config.toml
rope_fraction = 1.0
qk_norm = true
init_std_up = 0.0442
beta2 = 0.99
schedule = "wsd"
Each number is 128 + 24 x the weight over its row's rms, rounded and kept within 0 to 255. Layers, rows and columns count from 0. The size above them is the row's rms in percent of the matrix's.

# layer 2 MLP up, 320x128, rms 0.0926, rows 87-104, columns 0-127
size [100 103  95  98  95  95 106  95  99  93  96  95  97  88 101  98 115 110]
[[146 125 189 161 127  71 152 134 134 134 122 118 113 109 156 118 102 125 114 132 140 169 118 101 133 140  61 145 116 143 142 140 165 170 133 140 143 125 137 143 125 140 131 126 153 139 116  94 103 144 118 145 149 118 105  67 100 132 131 100 136 111 138 137 155 106  86 112 155 139 149 131 142 102 142 166 126 104 176 103 147 117 102 144 122 137 130  97 139 164 117 128 138 100 125  81  97 118 109 120 133 127 127 127 165 164 137 174 150 118  99  77  95 122 171 151  81 128  93 139 137 113 168 157 122 115 142  93]
 [126 142 110 162 137 131 128 135 156 103 124 141 109 134 131 156 125  85  93  96 133 152  97 123  93 134 153 101 137 137 105 125 161 154 136  92 150 149  82  90 111 106 138  89 170 138  99 115 144 158 106 129 119 171 146 103 145 125  87 128 110 169  93 145 140 123 152 118 114 153 133 133 100 134 129 142  86 154 110 152 111 108 136 102 122 141 112 123 128 110 160 128 123 126 131 129 131 163 126 173 126 125 187 145 173 139 132 143 148 134 109  97 113 146  82 169 113  95  84 160 110 197 160 156 102 141 132 122]
 [109 115  88 114 173 142 116 104 146 111 120 120  94 142 165 146 150 143 109 160 134 100 158 131 137 102 166 126 127 158  95  71 121 117 116 151  58 140  94 122 143 126 141 119 121 148 127  96 123  93 141 126 131 108 131 129 113 104  98 140 128 102 143 132 123 145 132  84 143 134 133 130 130 115  78 165  97 145 154 114 129  97 141  96 136 155 122 121 128 128 200  82 118 147 192 123 134 134 127 118 134 140 132 115 142  96 158 101 146 153 147 143 124 136 185 161 183 117 138 110 157 123 136 163 122 110 111 150]
 [192  95  97  91 176 123 111 173 138 127 107 106 143 125  81 141 132 106  92  95 111 142 123  77 101 124 126 163 161 116 138 152 110 116 128 114 169 156 113 123  99 132 105  90  93 116 139 141 132 148 130 132 171 153  99 150 159 113 131 100  71 156 164 145 109 164 156 141 146 133 115 119 138 123 170 126 108 138  97 117 116  94 153 125 131 144 117 112 118 104 110 110 123 137 110 120 148 128 114 140 119 145 143 170 118 190 140 135 141 170 109 110 130 135 171 118 114 154 104 118 128 150  94  95 135 160 138 137]
 [114 152 119 152 118 131 142  76 152 124 128 124 159 142  91 144  83 153 133 112 122 138 143 165 128 130 100  56 115 160  75 158 157 139 123 129 136 140 140 149 127 144  92 120 160 169 103 198  88  85 164 103 141 121 114 126 116 138 117  76 127  87  88 100 140 147 139 116 139 101 110 127 112 124 127 143 129 127 161 111 177 114 146 160 116 162 128 134 142 163 132 135 145 113 151  86 141 126 115 134 111 128 111 132 120 152 123  89 120 117  96 127 172 144 150 131 132 112 120 134 100 129 164 142 124 120  96  89]
 [ 76  96 122 169 162 103 137 128 148 130 112 116 128 150 113 141 130 128  83 103 145  98 160 105 133 128 112 125  79 116 124 168  81 121 126 122 112 157 176 161 126 130 148  99 131 148 116 118 135 175 158 153 141 145 147 172 131 147 127 122 149 135 144 127 151 142 118 112 128 142 146 128 134 152  97 169 135 147 106 129 121  90 119 152 101 129 100 119 115 144 116 108 123 127 147 116 111 141 102  96 103 131 105 135  70 140 148  90 129 184 121 197  97  85 151 138  80 171 143  93 132  97 147 114 126 126 141 117]
 [132 142 155 133 118 147 124 129 132 180 178 156 108  92 122 118 124 174  98 126 131  70 162 127 122 126  81 117 166 110 144  99  99 146 121 134 123 111 117  98  99 130 175 137 167 116 127 168 109 116 100 101  96 122 137 132 124 102 173 164 106 150 117 132 118 126 139 109 143 102  96 144 114 148 126  91 140  96 161 142 125  93 154 146 158 172 147 158 144 109 113 167 138 176 133 106 158 129 136 119  98 131 125 120 112  97  84 140 175 142 144 141 100 117 121  94 108 104 119 106 127 149 140 112 122 134 156 173]
 [ 89 135 159 150  98  70 188 126 129 119 126 139  91 161 149 118  78 133 133 131 132 123  96 107 106 144 133 172 113 113 134 152 100 139 182 151 121  62 142 110  98 161 152 148 126 170 114 144 123 161 110  94 112 107 108 149  99 124 131 113 105 139 146  88 144 146 140 137 136 137 159 129 119 102 145 150 141 181 104 110 117 120 138 163 106 151 132  77 122 112 149 140 132 101 105 140 136 107  98 115 125 124  91  84 120 105 124  85 117 139 154 152 141 130 123 128 153 129 145 148 121 100 157 123 106 169 112 108]
 [158 121 125 115  86 106 165 123 138 128 152 146 185 109 129 124 115 127 116 110 156 102 139  95 125 151 122 117 133 171 103 183 173 127 126 139 113 108 136 157 137  81 165 108 135 159 117  80 113 133 147 165 134 134 108 145 111 147 127 171  67  99 128 135 145  90 130 142 122 191 122 128 123 122 119 121 100 124 125 136 122 115 137 110 116 152 149  75 121 122 174 140 126 145 117  81 118 119 106 143 155 118 125 119 144 141 131 123 153 160 124 112 141 135 156 126 152  77  67  66 134 120 112 102 143 125 117 133]
 [144 144 103 143 109 151 105 150  95 118 160 141 160  85  95 144 160 113 124 141 135 146 113 117 132 108 121 104 134 116 133 150 140  88 109  99 165 114  99 131  97 141 119 173 106 154 126 122  85 146 112 147 107  87 107 108 138 131 123 110 160 131 123 129 128 124 136 129 156 121 150 145 107 152 132 125 124 151 138  98 103 106 100  98 133 109 128 169  95 169 140 113 123  74 134 116 165 131 110 110  73 138 138 111 146 155 150 132 190 101 125 124 100 184  93 149 121 136  69 165  87 171 130 106 122 131 128 158]
 [143 121  83 130 102 137 124 135  94 133 141 111 143 136  66 165 156  93 138 152 118 176 109 150  88 130 151 126 106 105  74 124 111 131 155  97  90 159 127 134 115 123 131 159 173 125 113 156 160 131 125 107 132 124 185 142  94 112 115 141 137 122  95 117 133 149 148  96 109 167 104 102 132 181 147 123 149 122 146 142 131 134 111 126 121 102  88 142 125  97  92 169 102 154 109 133  86 118 123 162 123 137 107 150 168 137 134 137 149 178 120 124  92 130 134 138 144 153 121 116 102 148 160 150 109 122 120 173]
 [105 161 107 135 136 153 113 149 160 173 100 154  92 133 162 146 128 137 151 178 136 134 143 154 118 124 112  93 145 159 168 101  95 158 138 121 162 141 102  90 139  85 110 120  98 130 134 127 130  93 132 149 133 163 140 110 120 132 144 155 135 145  97 137 125 104 138 134 108 136 102 114 156  99 128 126 133  84 179 113 126 101 108 102  96 114 175 152 133 137 128 100 130 117 135 119  72 146 165 160 116 153  95 105 133 103 122 143  97 175 109 119 150 169 125  96 160 115 116 105  77 139 121  86 136 112  99 124]
 [128 104 122 150 134 137 112 168 101 108 130 127  92 116 121 106 150 119  68 137 141 109  86 112 123 166  94 137 139 133 108 131 111 134 159 102 124 102 119 133  93 110 177 132 127 142 104 138 109 105 130 118 142 129 114 127 125 150 132 134  88 139 181 116 156  85 119  97 141 142 135  79 150 122 209 120  90 118 128 129 150 121 138 143 144 129 147 141 137  64 116 165 123 149 113 120 121 125 134 144 168 126 142 160 134 148 111 159 135 135 147  97 142 136 185 107 124  73 141 192 119 126 167 140 114 130 109 116]
 [166 168 124  69 110  98 160 181 158 156 164  96 119 107 106  89 116 113 143 135 127 115 119 145 122 113 112 145 157 122 147  97 125 134 121 121  88  98 157 107 152 140 111 101  80 116 144 106 125 122 136 144 124 140 125 158 134 144 125  87 151 145 136 150 133 108 158 105 127 150  92 153 160 121 158 133 141 144  82 114 122 102 152  96  91 147 138 125 116 109 147 146 166 109 115 177 136 146 124  93  91 117 100 131 106 132 131 116 133 116 167 140 153 128  82 134 108 115 112  98 121 160 119 187 123 106 177 102]
 [ 98 123 121 156 123 136  84 141 115 100 121  93 114 188 109 116  97 163  91 135 144 117  87  84 106 126 125 124 107 142 139 135  93 132 141 114  99  83 143 129 147 104 112 109 112 131 148 111 137 152 128  92 150 192 155 144  99 155 102 169 123 128 110 187 135  80 103 138 140 162 116 126  96 147 129 153 144 142 159  97 128 120 111 124 157 148 146 123 166 110 141 143 151 158 110 141 139  99 133 132 131 132 103 121 164  90 152 153 164 123  87 159 113 116 168 117 112 122 134 129 114 180 108 136 110 107 146 106]
 [106 125 140 163 120  89 123 150 113 123  71 114 106 125 110 137 114 122 123 135 127  89 128 118 149 136 194 123 133 101 139 161 117 130 114 108 122 149 152 103 120 129 160 146 113 139 150 107 122 167 144 125 144 127 116 105 129 107 103  96 149  92  98 142 100 130 131 148  89 102  99 147 120 109  87 151 152 120 126 144 129 118 232 108 148 142  71 127 141 101 117 127 173 156 146 145 133 100 103 141 157 139 115 157 117 156 138  83 115 109 124 126 167 133 104 130 138 115 162  85 146 132 113 153 122 147 167 109]
 [165 149 123 152  95 139 138 154 155  90  94 126 116  86 125 106  91  86 136 109 125 135 123  98 121 116 120 134 144 100 110 161  88 147 159 159 159 119 103 152 126 129 129 142 101 144 145 142 141 113 140 136 146 155 109 134 123  94 106 118 169  64 134 140 134  99 133 130 128 123 156 139 130  98 152 158 153 156 133 104 129 131 147 103 143 191  86  69 135 133 107 147  86 133 124 107 146 148 136  99  91 154 125 116 184  90 158 122 128  91 149 113  98 140 140 143 124  84 117 139  93 124 162 117 146 164 126 143]
 [138 123 132 133 118 115 136 131 142 144 140 130 110  93 112 142 159 121 174 104 126 115 119 108  81 119 135 113 140 111 172 112 133 116 173 152  98 136 120 117 109 135  94 117 103  96 124 136 126 120  98 127 100 109 121 140 139 117  84  60 151 138 195  67 157 156 153 142 116 124 156 139  85 150 121 134 137 130 123 120 132 152 115 140  99 129 131 170  91 130 124 105 137 156 116 124 149 165 180 135  73 149 141 102  86  99 160 140 133 132  89 168 118 128 132 162 131 157 116 134 151 142 128 103 120 143 185 144]]
# layer 2 MLP down (transposed), 320x128, rms 0.0912, rows 87-104, columns 0-127
size [ 97 103  96  98  91  98 107  92 100  94  98  95  93  95 100  98 108 103]
[[111 102 122 130 150 105 121 129 138 106 144 158 152 166 195 156 103 143 141 106 123 126 126 153 162 123 116  78  81 115 171 132  95 113 127 125 130 109 144 114 116 112 136 119 113 110 148 108 128 140 143  89 145 132 157 114 143 176 131 119  99 111 105 146 126 116 111 150 167 141 135 125 175 130 158 119 111 130 100 110 137 137 117 194 168  91 129 113 135 104 141 117 129 181 103 138 136 123 141 113 126 152 189 156 137 134  93 113 101 127 166  91 130  92 107 132 142  94 129 115 117 101  87 121 157 133 159  77]
 [ 90 112 135 183 152 140 127 119 133 179 129 122 124  96 112 120  84 158 107 130  82 134 136 124 152 172 153 160 140 177 108  79 148 163 149 150 173 147 106 118 103 133 102  80 134 152 127 127 151 138 127  99 181 124 112 112 114 115 157  83 115 112 155 128 126  82 112 121 104 119 120 114 105 144 118 164  99 131 154 129 123 143 164 132  83 120 128 133 109 137 157 135 123 125 124 128 106 158 130 112 158 207 118 116 139 123 133 131 118 149 138 129 124  79 120  95 159 118 118 133 133 102 136 133 172 126 117 105]
 [119  95 107 141 150 124 127 121 123 141 151 139 163 139  86 135  81 146 109  97  98 123 177 137 135 127 154 128  96 148 115 108  95 115 130 168 125 127 144 144  94 110 104 128  82 140 128 165 139 120 126 124 169 126  73 131 182 137 148 138 123 122 137 108  49 142 129 143 143 134 149 141 123 102 185 113 127 133 117 105 132 120 153 121 147 144 122 123 107 112 135 113 150 158 150 180 188 174 110 133 140 180 111 108  95 120 119 106 112 103  78 162 125  93 130 106 127 131 153 111 147 135 137 137 146 146 131 119]
 [150 121 106 116 120 137 125 158 146 110  95  85 194 133 126 154 146 134 111 135 111 130 121 123 163 167 125 137 118 133 148 133 143 166 100 128 127 122  92 133 107 133 103  90 100 151 128 170 118  76 102 128 164 133 140 134 122  98 133 110 150 141  88 145 138 123 130 137 110 149 173 126 108 153 145 128 141 107 133 101 127 140 149 120 119 115 140 186 126 143  75 119 175 141  95  84 128 135 120  84  87 153 127 162 147 149 141  96 193 132 118 124 103 130 107 123 113 125 137 167 132  99 119  79 100  92 144 157]
 [140 124 146 103  90 108 158 155 153 130 128 131 139 156 138 141 137 138 140 168  91 147 138 148 122  94 136 107 146 147 107 128 112 107 189 126 126  96  94 112 166 165 148 143 152  77 169 155 172 126 117 153 105 105 136  87 129 135 102  97  98  89 118 138 102 123 126  79 107 128 125 138 114 138 168 130 153 133 100 138 144  86  97 126 147 151 130 102 162 110 152  94 158 135 106 107 147 130 150 128  92 174 149 126 148 125 110 138 181 115 109  89 107  95 160 158 133  98 123 142 148 134 113 136 167 102 129 119]
 [195 139 120 135 133 169 145 138 109 117 171  99  80 183 171 136 137 120 156 127  84 151 139 103 184 160 113 158 115 141 118 118 103 128 145 137 153 100 112 125  76 131 131  99 110 160 103 136 121 133 143 130 150 164 129 108  86 144 102 115 114 153 104  65 153 144 128 111 156 117 132 111 157 120 136 108 109 169 147 133 142 103 112 148 105 106 130 152 118 100  99 112 127  99 145 151 117 114 119 151 164 138 132 171 134 143  93 107 131 138 139 150 127 117 112  96 129 113 128 108  85 128 137 119 140 161  82 110]
 [ 98  97 116 128 127 119 139 128 148 115 114 149 138 152 148 148 138 112 130 145 121 178 169  94  54 157 162 114 114  83 119 189 102 123 160 110 138 126 149 155  84  98 132 115 121 124 140  74 130 165 145 137 138 112 168 105 139 116 151 117 126 140 164 130 163 132 124 122 132 147 102 135 156 122 107  59 113 137 154 129 122 115 145 145  97 117 127 111 112 144 124 149 117 125 107  79 132 182  96 165 130 131 113 133 125 133 115 158 117 126 108 124 146 158 138  84 122 103 142 144 157  98 141 135  85  96 158 126]
 [108 159 144 174 160 147  94 112 141 148 128 109  90 115 156 125  89 134 121 162 177  94 171 140 118 148 119 114 144 123 102 132 139 140 126 125 129 132  99 141 140 142 160 100 109 136 117 135 101 140 120 129  93 128 172 139 150 164 135 151 159  95 104 101 112 135  83 142 106  93 154 129 121 102 138 112 124 101 112 148 112 171 131  88 178 167 140 152 155 128 105 125 130 118 110 160  98  71 163 152 149 139 113 130 119 129 169 130 120 155 126  86  91 120 100 122 134  98 128 127 120  94 148 139 162 149  68 133]
 [143 108 133 125 117 100 118  91  97 127 128 126 115 103 140 167 102 121 131 130 137 140 151 124 100 113  87 118  84 171 100 123 119 131 140  94 163 112 133 127 151 108 166 125 106 124 148 172 103 150 139  89 157 132 147 150 124 117 147 102 152 131 134 168  90 122 147 121 104 149 137 146 107 120 112 138  70 100 130 133 141 112 171 148 148 120 111 135 128 148 123 181 122 131 117 191  94  59 154 124 143 115 135 102 103 127 115 165  88 136 179 165 105  94 171 126 142 148  99 149 114 101 138 135 154 128 141 104]
 [137 142 136 135 128 145 101  92 130 135 145 135 160 144  73 122 103 112 149 103 190 102 122 131 124 185  87 145 124 138  84  89 107 124 161 204 151 102 159 125  65 159  97 131 114 122 140 124 140 148 135 103 107 121 158 142 138 106 117 160 141 110  91 129 127 150 143 101 170 130 136 104 152 109 174 102 167 163 119 110 147 125 135 100 132 147 120 123 114 109 148 139 129  88  89 111 132 118 134 112 126 109 124 135 150  87 110 118 128 134 126 108 123 138 153 156 155 105 104 156 140 142 174 146 146 149 117 123]
 [133 122 154 141 133 122 118 117 136 138 129  95 126 141  89 119  78 142 150 136 179 126  85 149 133 147  96 158 130 124 105 128 165 141  95 159  92 124 159 128 160 119  99 116 124 141 101 128 111 134 123 116 129 166 128 114 198 130 131 127 112 142 138 103  91 166 147 144 130 103 107  94 121 127 137 128 134 142  98 154 110 106 129 103 140 116 124 139 144 159 170 147 115 135 151 101 134 151  90 133 153  80 116 160 147 114 116 137 140 127 199 119 156 115 119 129 160 111 114 171 142  77  76  86 106  82 140 146]
 [112  99 113 105 126 127 136 125 140 104 132 113 135 145 119 114 163 104 154 152 194 150 172  75 162 156 141 126 106  91 117 178 158 106 129 125 124 115 139 150 128 123 162 137 129 139 120 154 112 130 161 100 164 148 118 101 123 150 104 146 122 146 125 161 114 108  54 115 136 153  93 138 128 143 167 155 112 137 117 144 130 130 103 134 126 142 109 128 110  99 168 129 112  95 122 150 137 138 132 104 123 104 138 162 192 129 115 119 115 139 142 114 137  68 157 141  84  80 116 119 126  95  99 140 122 111 171  98]
 [134 125 140 105 141 125 137 127 118 149  78 107 139  93 127  95 121 117 115 171 151 125 160 105 144  74 150 144  90 165 150 138 138 154 178 128 170 150 159 138 128 119 102 133 141 107 115 125 139 136 160 102 110 123 129 135 133  84 118 122 133 160 110 132 145  97 104 156 117 106 121 159 141 155  75 165 116 102 130  73  95 132 105 119 125 153 177 124 136 125 119 138 124 117 132 169 149 136 128 123 118 131 141  80 136 145 118  92 108 118 133 106 117 132  79 158 151 197 120 109  84 164 129 121  83 116 133 159]
 [116 145 117 159 144 119  96 147 130 140 108 127 114 100 129 149 130 106 153 132  98 135 125 140 173 156 144 154  53 128 129 158 178 131 105 146 119 123 148 138 138 114 123 111 107 121  90 159 104 103 150 181 112 143 127 138  88 105 134  61 134 145  91 140  78 144 116 156  78 118  95 115 111 109 145 180 109 162 122 116 133  98 141 129 114 158 121 138 123 129 108 173 138 124 104 123 120 110 134  92 139 142 141 141 130 121  94 149 131 134 124 107 150 105 156 147  90 113 136 147 149 162 121 188 171 143 112 111]
 [134 111 123 105 122 120 147 114  98 123 129  91 145 103 123 114 142 141 100 144  96 149 111 101  90 106 147 116 145 145 132  88 102 137 201 121 165 161 106 110 134 123 150 125 143 111 103  83 120 137 149 130 130 135 129 153 143 168 173 122 181 146 121  98 114 107 161  99 131 126 144 124 168  99 120 113 132 145 145 108 153 103  87 133 132 150 169 100 156 143 136 128  96 134 150 132 102 115 129 120  91 142 129  81 124 140 117 122  84 158 158 141 128  84 148 104 143 198 138  96 112 136 101 132 139 135 184 139]
 [ 86 159 150 141 161 121 154  78 118 118 122 155 123 171  64 141 151 127 130 139 191 119 131 124 137 153 161 138 120 100 139 161 136 124  85 154 102 137 112 114 132 111 120 110 123 125  92 103 110 162 123 137 141 104 103 139 129 170 132 128 109 107 107 152 143 134 155 136 118  99 115 134 113 133 106 126 136 148 128 130 146 135 162 180 133  82  96 121 158 110 105 114 149 135 126 101 150 157 109 154 161 152 162 152 114 146 185 105 111  93  99 135 138 147 132 125  91  87 154 107 115 129  92 146  85  97 127  90]
 [146  94 149 132  85 127 141 132 126  66  98 117 136 135 120 100 128 129 120 113 139 103 118 126 163 122  86 174  59 112 105 122 128 136 148 160 146 159 136 152 159 179 108 116 121 129 143 141 126 123 128 107 153 158 117 124 102  75 125 145 152 165 113 151 119 124 105 144 141 129 106 148  78 126 119 125 161 152 121  99 119 112 190 119 146 134 129 130 155 187 124 151 137 134 136 127  92 144 133  83 113 134  98 134 109 113 100 113 137 134 111 142 146  85  87 158 164 138 124 126 102 141 163 161 158 115 105 155]
 [173 119 142 116 112 158 137 122 193  97 142 114 146 104 121 133 121 125 154 110 141 139 112 119 168 132 163 140 138  80 125 157 132 135  97 125 102 133 119 137 141 150 156 147  76 118 176 104 119 100 129 138 116 142 123 132 162 141 128 105 142 120 102  75 112 144  96 111  84 121 130 152  94 163  96 120 125 163 128  94 123 117 146 124  84 141 130 130 119 120 128 148 156 110 172 107 113 139 129 142 108 111 120 142 147  68 139 103 121  83  77 102 132 178 112 145 145 165 160 170 134 144 170 137  97 113 120 123]]
# layer 2 MLP gate, 320x128, rms 0.102, rows 88-105, columns 0-127
size [ 99  89 100 101  92 108  92  98  96  96  97  91 106  92 101 108 110 100]
[[144 122 112 128 149 117 104  89  93 145 105 141 143 119 132 141 109 141 129 155 113 136 180 120 132 139 109 135 117 120 116 128 130 126 163 113 106  99 135  96 157 139 118 116 113 167 135 149 122 151 158 139 146 118 130 147 112 114 114 184 109 151 117 128 103 109 106  95 126 131 141 130 160  93 116 118 174 126 128 154 166 139 130 121 141 110 122 113 148 163  75 196 172 149  97 155 108 143 106  85 167 145 117 116 148 110 133 163  78 149 128 144 143 119 129 119  88 106  45  81 140 135 135  96 148 133 111 101]
 [189 156 137 144 140 132  98 123 101 128 125 130 111 103 112 132 116 135  96 122 123 178  74 127 140 151 119 115 151 151 117 141 154 113 108  93 161 112 123  78 145 121 109 153  97 140 167 155 120 109 126  96 116 134 148 111 167 127 131 168 165 145 118 158 122 120 114 140 170  84 141 105 123 107 113 115 166  71 153 110 123 137 130 124 108 133 151 130 172 150 128 167 155 143 116 134 131 113 184  94 132 126 132 143 127 174 128 146 102  87 128  83 153 133  91  99 103 133  98 106 111  92  89 124 124 115 120 107]
 [ 64 133 120 100 136 149 122 125 124 132 121 145 135 111 142 102 121 130  76 111 104  98 120 142 124 169  98 138 105 139 154 118 159  88 151 108 101 129 113 115 153 128 121 121 141 147  84 125 110 112 122 146 121 105 192 181 120 154 125 116 123 139  91 129 138 106 121 109 113 148 139 109 170 148 109 132 145 122 164 136 111 125 120 106 147 125 152 152 112 110 122 163 147  84 144 152 168  96 107 144  93 114  96 129 130  81 105 128 157  90 170 106 137 123 119 160 145 110 187  88 131 187 108 151 145 140 123 103]
 [180  80 143 179 118 116 142 150  79 129 137 119 113 118 120 146 112 120 103 146 114 125 114  66 150 126 149 130 138  97 161 115 121 127 147 101 131 105 165 158  82 155 133 152 134  97 166  96 163 163 117 136 141 130 142 163 143 112 119 147 128 152 134 133 116 117  52 118 106 131 142 138 140  81 149 157 103 120  97 131 137 130 136  81 122 110  94 127 104  86 105 125  93 151 126 154  97 138 101 157 114 131 139 107 142 119 125 143 147 121 193  94 111 137 108 113 107 152 136 111 108 159 136 131 139 139 154 146]
 [ 85 129 174 107 178 157 179 161 130 156 124  89 117 119 132 127 124 159 123 132 115  71 126 164 144 138 112 140 142 117 145 125 133 110 105 104 146 160 146 144 197 142 135 160  94 118 126 142 129  99  89  97 131 132 115 106 125 136 134  87 143 121 111 131 100 110 154 144 140 160 135 116 158 124  76 121 160 129 138 136 125 101 131  62 137  78 158 175  99 156 152 105 132 141 120 116 146 143 123 131 108 115 175 152 103 129 123 127 112 106 118 132 160 121  64 151 120 117 114 108 104 126 117 140 142 121 137 124]
 [117 135 148 141 119  87 147 105 148 103 136 146 149 117 133 114 139 107 159 113 118 153 107  86 119 117 187 114 146 139 181 152 118 128 136 161 113 125 154 144  90 127 135 136 109  87 167  93 143 102 142 134 133 168 103 122 137  89 132 134 111 168 137  81 151  54 104 138 125 194 139 142  99 155 115 121 172 130 127 114 123 127  97 100 106 118 154 109  98 139 170 163 122 148  91 137 122 118  89 158 131 107 103 133 125 145 118 152 132 137 119 146 139 148 101 126 138  90 104 153 105 106 129 118 112 119 179 136]
 [166 116 206 124 124 137 126 127 153  80 150  96 100 139 158 116 106 131 144 134 129 176  95  73 132 115 111 159 151 142 148 130 111  86 130 108 140  84 165 159 154 119  88  92  93 114 159 120  89 134 132 117 132  86 112 162 121 121 165 114 131 136 146 109 112 125 129 142 144 179 134  96 126 149 172 111 122 131 130 128 140 127 124 132 113  96 157 133  71 146 175 125 162 114 115 109 139 168 115 127 115 104 163 118  99 136 147 138 141 105 122 143 142 142  97 110 128 103 109 112 127 148 132  82 145 122 145 132]
 [ 93 155 115 164 124 150 104 174 105 122 106 118 102 167 111 135 156 102 172 140  89 164 124 163 119 137 160 134 134 109  67 124  81 119 132  95 115 145 112 118 107 126 109  94 143 113 126 152 170  83 102 105 144 147 133 146 158  98 130 148 136 182 116 104 130 115 161 147 136 132 118 105 112 135 141 117 111 162 135 171 159  90 108 146 122 134  90 142 141 132 114 136 135 146 146 164 150 130 124 138 178 139 131 165 114 139 106 143 144  97 168  74 132 107 111 128 113 115  87 125 100 142 118 140 146 109  90 149]
 [117 137 147 122 157 115 131 111 139  72 113 200 127 105 140  89 105 156  95 148 110 129  67  89 128 115 107 106 121 142 152 145 149 124 179 104 134  92 121 124 154 174 129 125 120  63 135 138 135 133 110 138 175 117 132 148 142  97 126 144 120 138 103  74 116 110 107 154 126 124 169 108 119 149 111 192 107 120 129 132 131 141 113  95 136 138 157  89  98 150 111 140 119 114 147 112 145 148 112 154 150 147 107 114 146 162  95 132 141  95 116 139 109  99 157 152 152 117 138 139  90 108 111 143 141 153 137 135]
 [192 114 126  80 136  79 130 113 145 122 108  69 157 121 103 105 136 114 118 134 119 127 103 149 152 107 118 110 134 119 123  99 182  58 134 115 123 146 148 143 141 120  93 141 119 149 130 114  99 101 132 146 146  78 171 136 128 113 156 106 114 146 117 138 125 129 108 108 128 149  94 171  89 165 125 112 175 121 137 146 153 123 142 142 108 133 138 135 109 124 134 152  78  98 118 110 127 168 142 115 118 105  97 123 134 126 147 163 146 125 158  95 177 112 148 186 147 138 102 135 136 132 151 148 128 104 148 116]
 [109 120 157 140 133 120 132 124 128 114 190 100 138 140 122 111 111  83 142 115 138 159 119 116 134 121 100  90 102 101 166 144 130  90 118 148 109 108 182 113 152  84 120 110 140 170 146 118 101 121 141  99 124 176  87 116 122 127  90 155  84 127 122 135 126 100 148 159 142 140 136 125 111 135 150 150 161 141 143 182  84 121  90 101 148 159 147 121 138 166 158 170 133 121 116 106 153 128 137  70 157 137 166 143 110 100 138 135 140 145 133 160 117 114 124 142  95 100 163 166 126  94 125 131 131 112 159 138]
 [ 93 181 139 158 106 116 142 167 143 112  98 141 101 131 131 157 103  90 127 138 138  96 110 100 124 197 124 111 107 119 117 134  74 133 116 172 141  72  99 178 118 151 134 142  98 159 162 100 140 131 135 137 141 122 147 125 156 174 130 135  90 106 114  98 115 136 141 106 138 161 125 106 136 131 120 124 148 111 133 154 126 146 141 112  88 131 108 103 154  97 153 139 130 150 122 104  94 101  98 117 186 118 138 165 153 169 146 131 145 122 107 158 117 111 155  97 135 110 115  80 130 148 144 160 118 133 138 122]
 [104 100 147 120 137 102 101  97  88  86  89 168 147 158 105 166 139 148  96 135 102 139 118 107 145 141 128 102 107 162 100 192 158 120 130 140 138 173 106 159 130 145 137 166 155 116 162 158 130 109 126  96 102  85 163 127  94 112 119 145 100 116 124  89  78 126 112 108 114 102 142 121 110 137 106 129 110 135 148 139 144 175 121 123 170 150 127 125 122 135 139 135 111 134 167 105 143 117 104 144 127 209 134 128 113 112 126 136 126 132 109 134 148 129 124 141  87 134 137 148 124 106 142 129 168 153  96 166]
 [105 126 128  97 191 175 111  88 126 106 102 124 145 145 112 164 107 111 126 127  99  75 158  89 131 144 117 136 112 122 151 109 115 105 128 146 111 189 159 122 135 157 146 133 125 121 129 114 131 136 140 112 102 104 134 172 153 129 121 142 140  87 123 125 123 130  69 132 135 131 169 110 125 139 103 140  87 103 135 158 160 137  86 130 157 146 139 137 193  78  86 116 172 119 162 107 142  88 134 114 124 149 117 143 130 137 119 127 113 116 159 107  97 120 131 139 138 134 158 129 100 137 131 153 160 120  81 108]
 [123 121 185 125 148  97  67 111 137 153 134 151  99 142 130 140 119 132 127 108 105 116 143 125 160 156 134 131 116 127 104 122 142 139 121 106 149 150 122 121 127 153 136 107 149 150 161 172 119 145 100 139 131 136 134  95  88 137 106 141 114  94 173  93  81 156 109 118  67  92 123 106 109 107 117 120 103 103 104 191 169 149 145 110 158 143 109 136 137 111  83 135 159 149 122 107 138 133 159 154 137 161 115 117  91 118  95 136  82 132 133 124 114 134  84 140 128 139 180 140 120 144 122 161 149 166  91 110]
 [122 113 128 109 139  77 148 157 140  92 137 162 152 117 171  85 120  88 165  86 109 112 140  92 135 110 127 119 138 142 150 115 125 114 133 115 114 122 169 175 150 112 122 114 119  95 121 126 143 129 114 150  85 108 132 139 116 129 140  98 147 167 156 119 129 129 146 121 116 182 139 153  83 153 109 120 132 163 124 117 132  82 117 124 113 107 160 163 103 175 139 155 143 110 121 136 158 160 144 104 134 119 129 133 114 125  91 147 181  78 165 133 167 130 101 125  59 125 121 108 132 142 162 125 133 102 151 125]
 [ 92 114 148 138  92 125 135 151 138 116 135 115 116 128 133 115 129 155 152  99 100  99 167 109 179 134 125 163 137 117 123 137 145 166 105 143 126 106 135 132 117 116 129 119  83 167 161 116 126 131 124 151 128  71 104  89 105 114 141 104 143 124 135 155  91 140 110 129 136 128 115 116 112  87  87 111 129 110 116 125 133  84 128 145 138 117 204 204 166 146 143 150 135 137 151  96  83 126 152 102 147 142 122 104 104 152 105 119 135 119 144 103 164 168 122 118 100 121  91 136 150 135 169 161 159  95 127 132]
 [159 151 120 140 138 118 128 176 116 176 130 115 134  89  84 100 157 142 105 119 134 106 147 138 120 129 109 125 128 145 185 111 174  51 133 168 135  99 101 128 150 160 144 146 119 117 158 102 132 122 126 105  94 118  95 111 130 134  99 165 109  94 124 111 132  77 146 109 117 125 134 148  99 135 131 141 149 125 132 119 104  98 142  85 106 114 149 146  82 124 104 118  86 112 119 175 164 144 129 147  92 127 100 128 166 160 127 130 160 121 100  91 125 139 157 156 114 135 136 154 110 117 140 100 129 161 140 152]]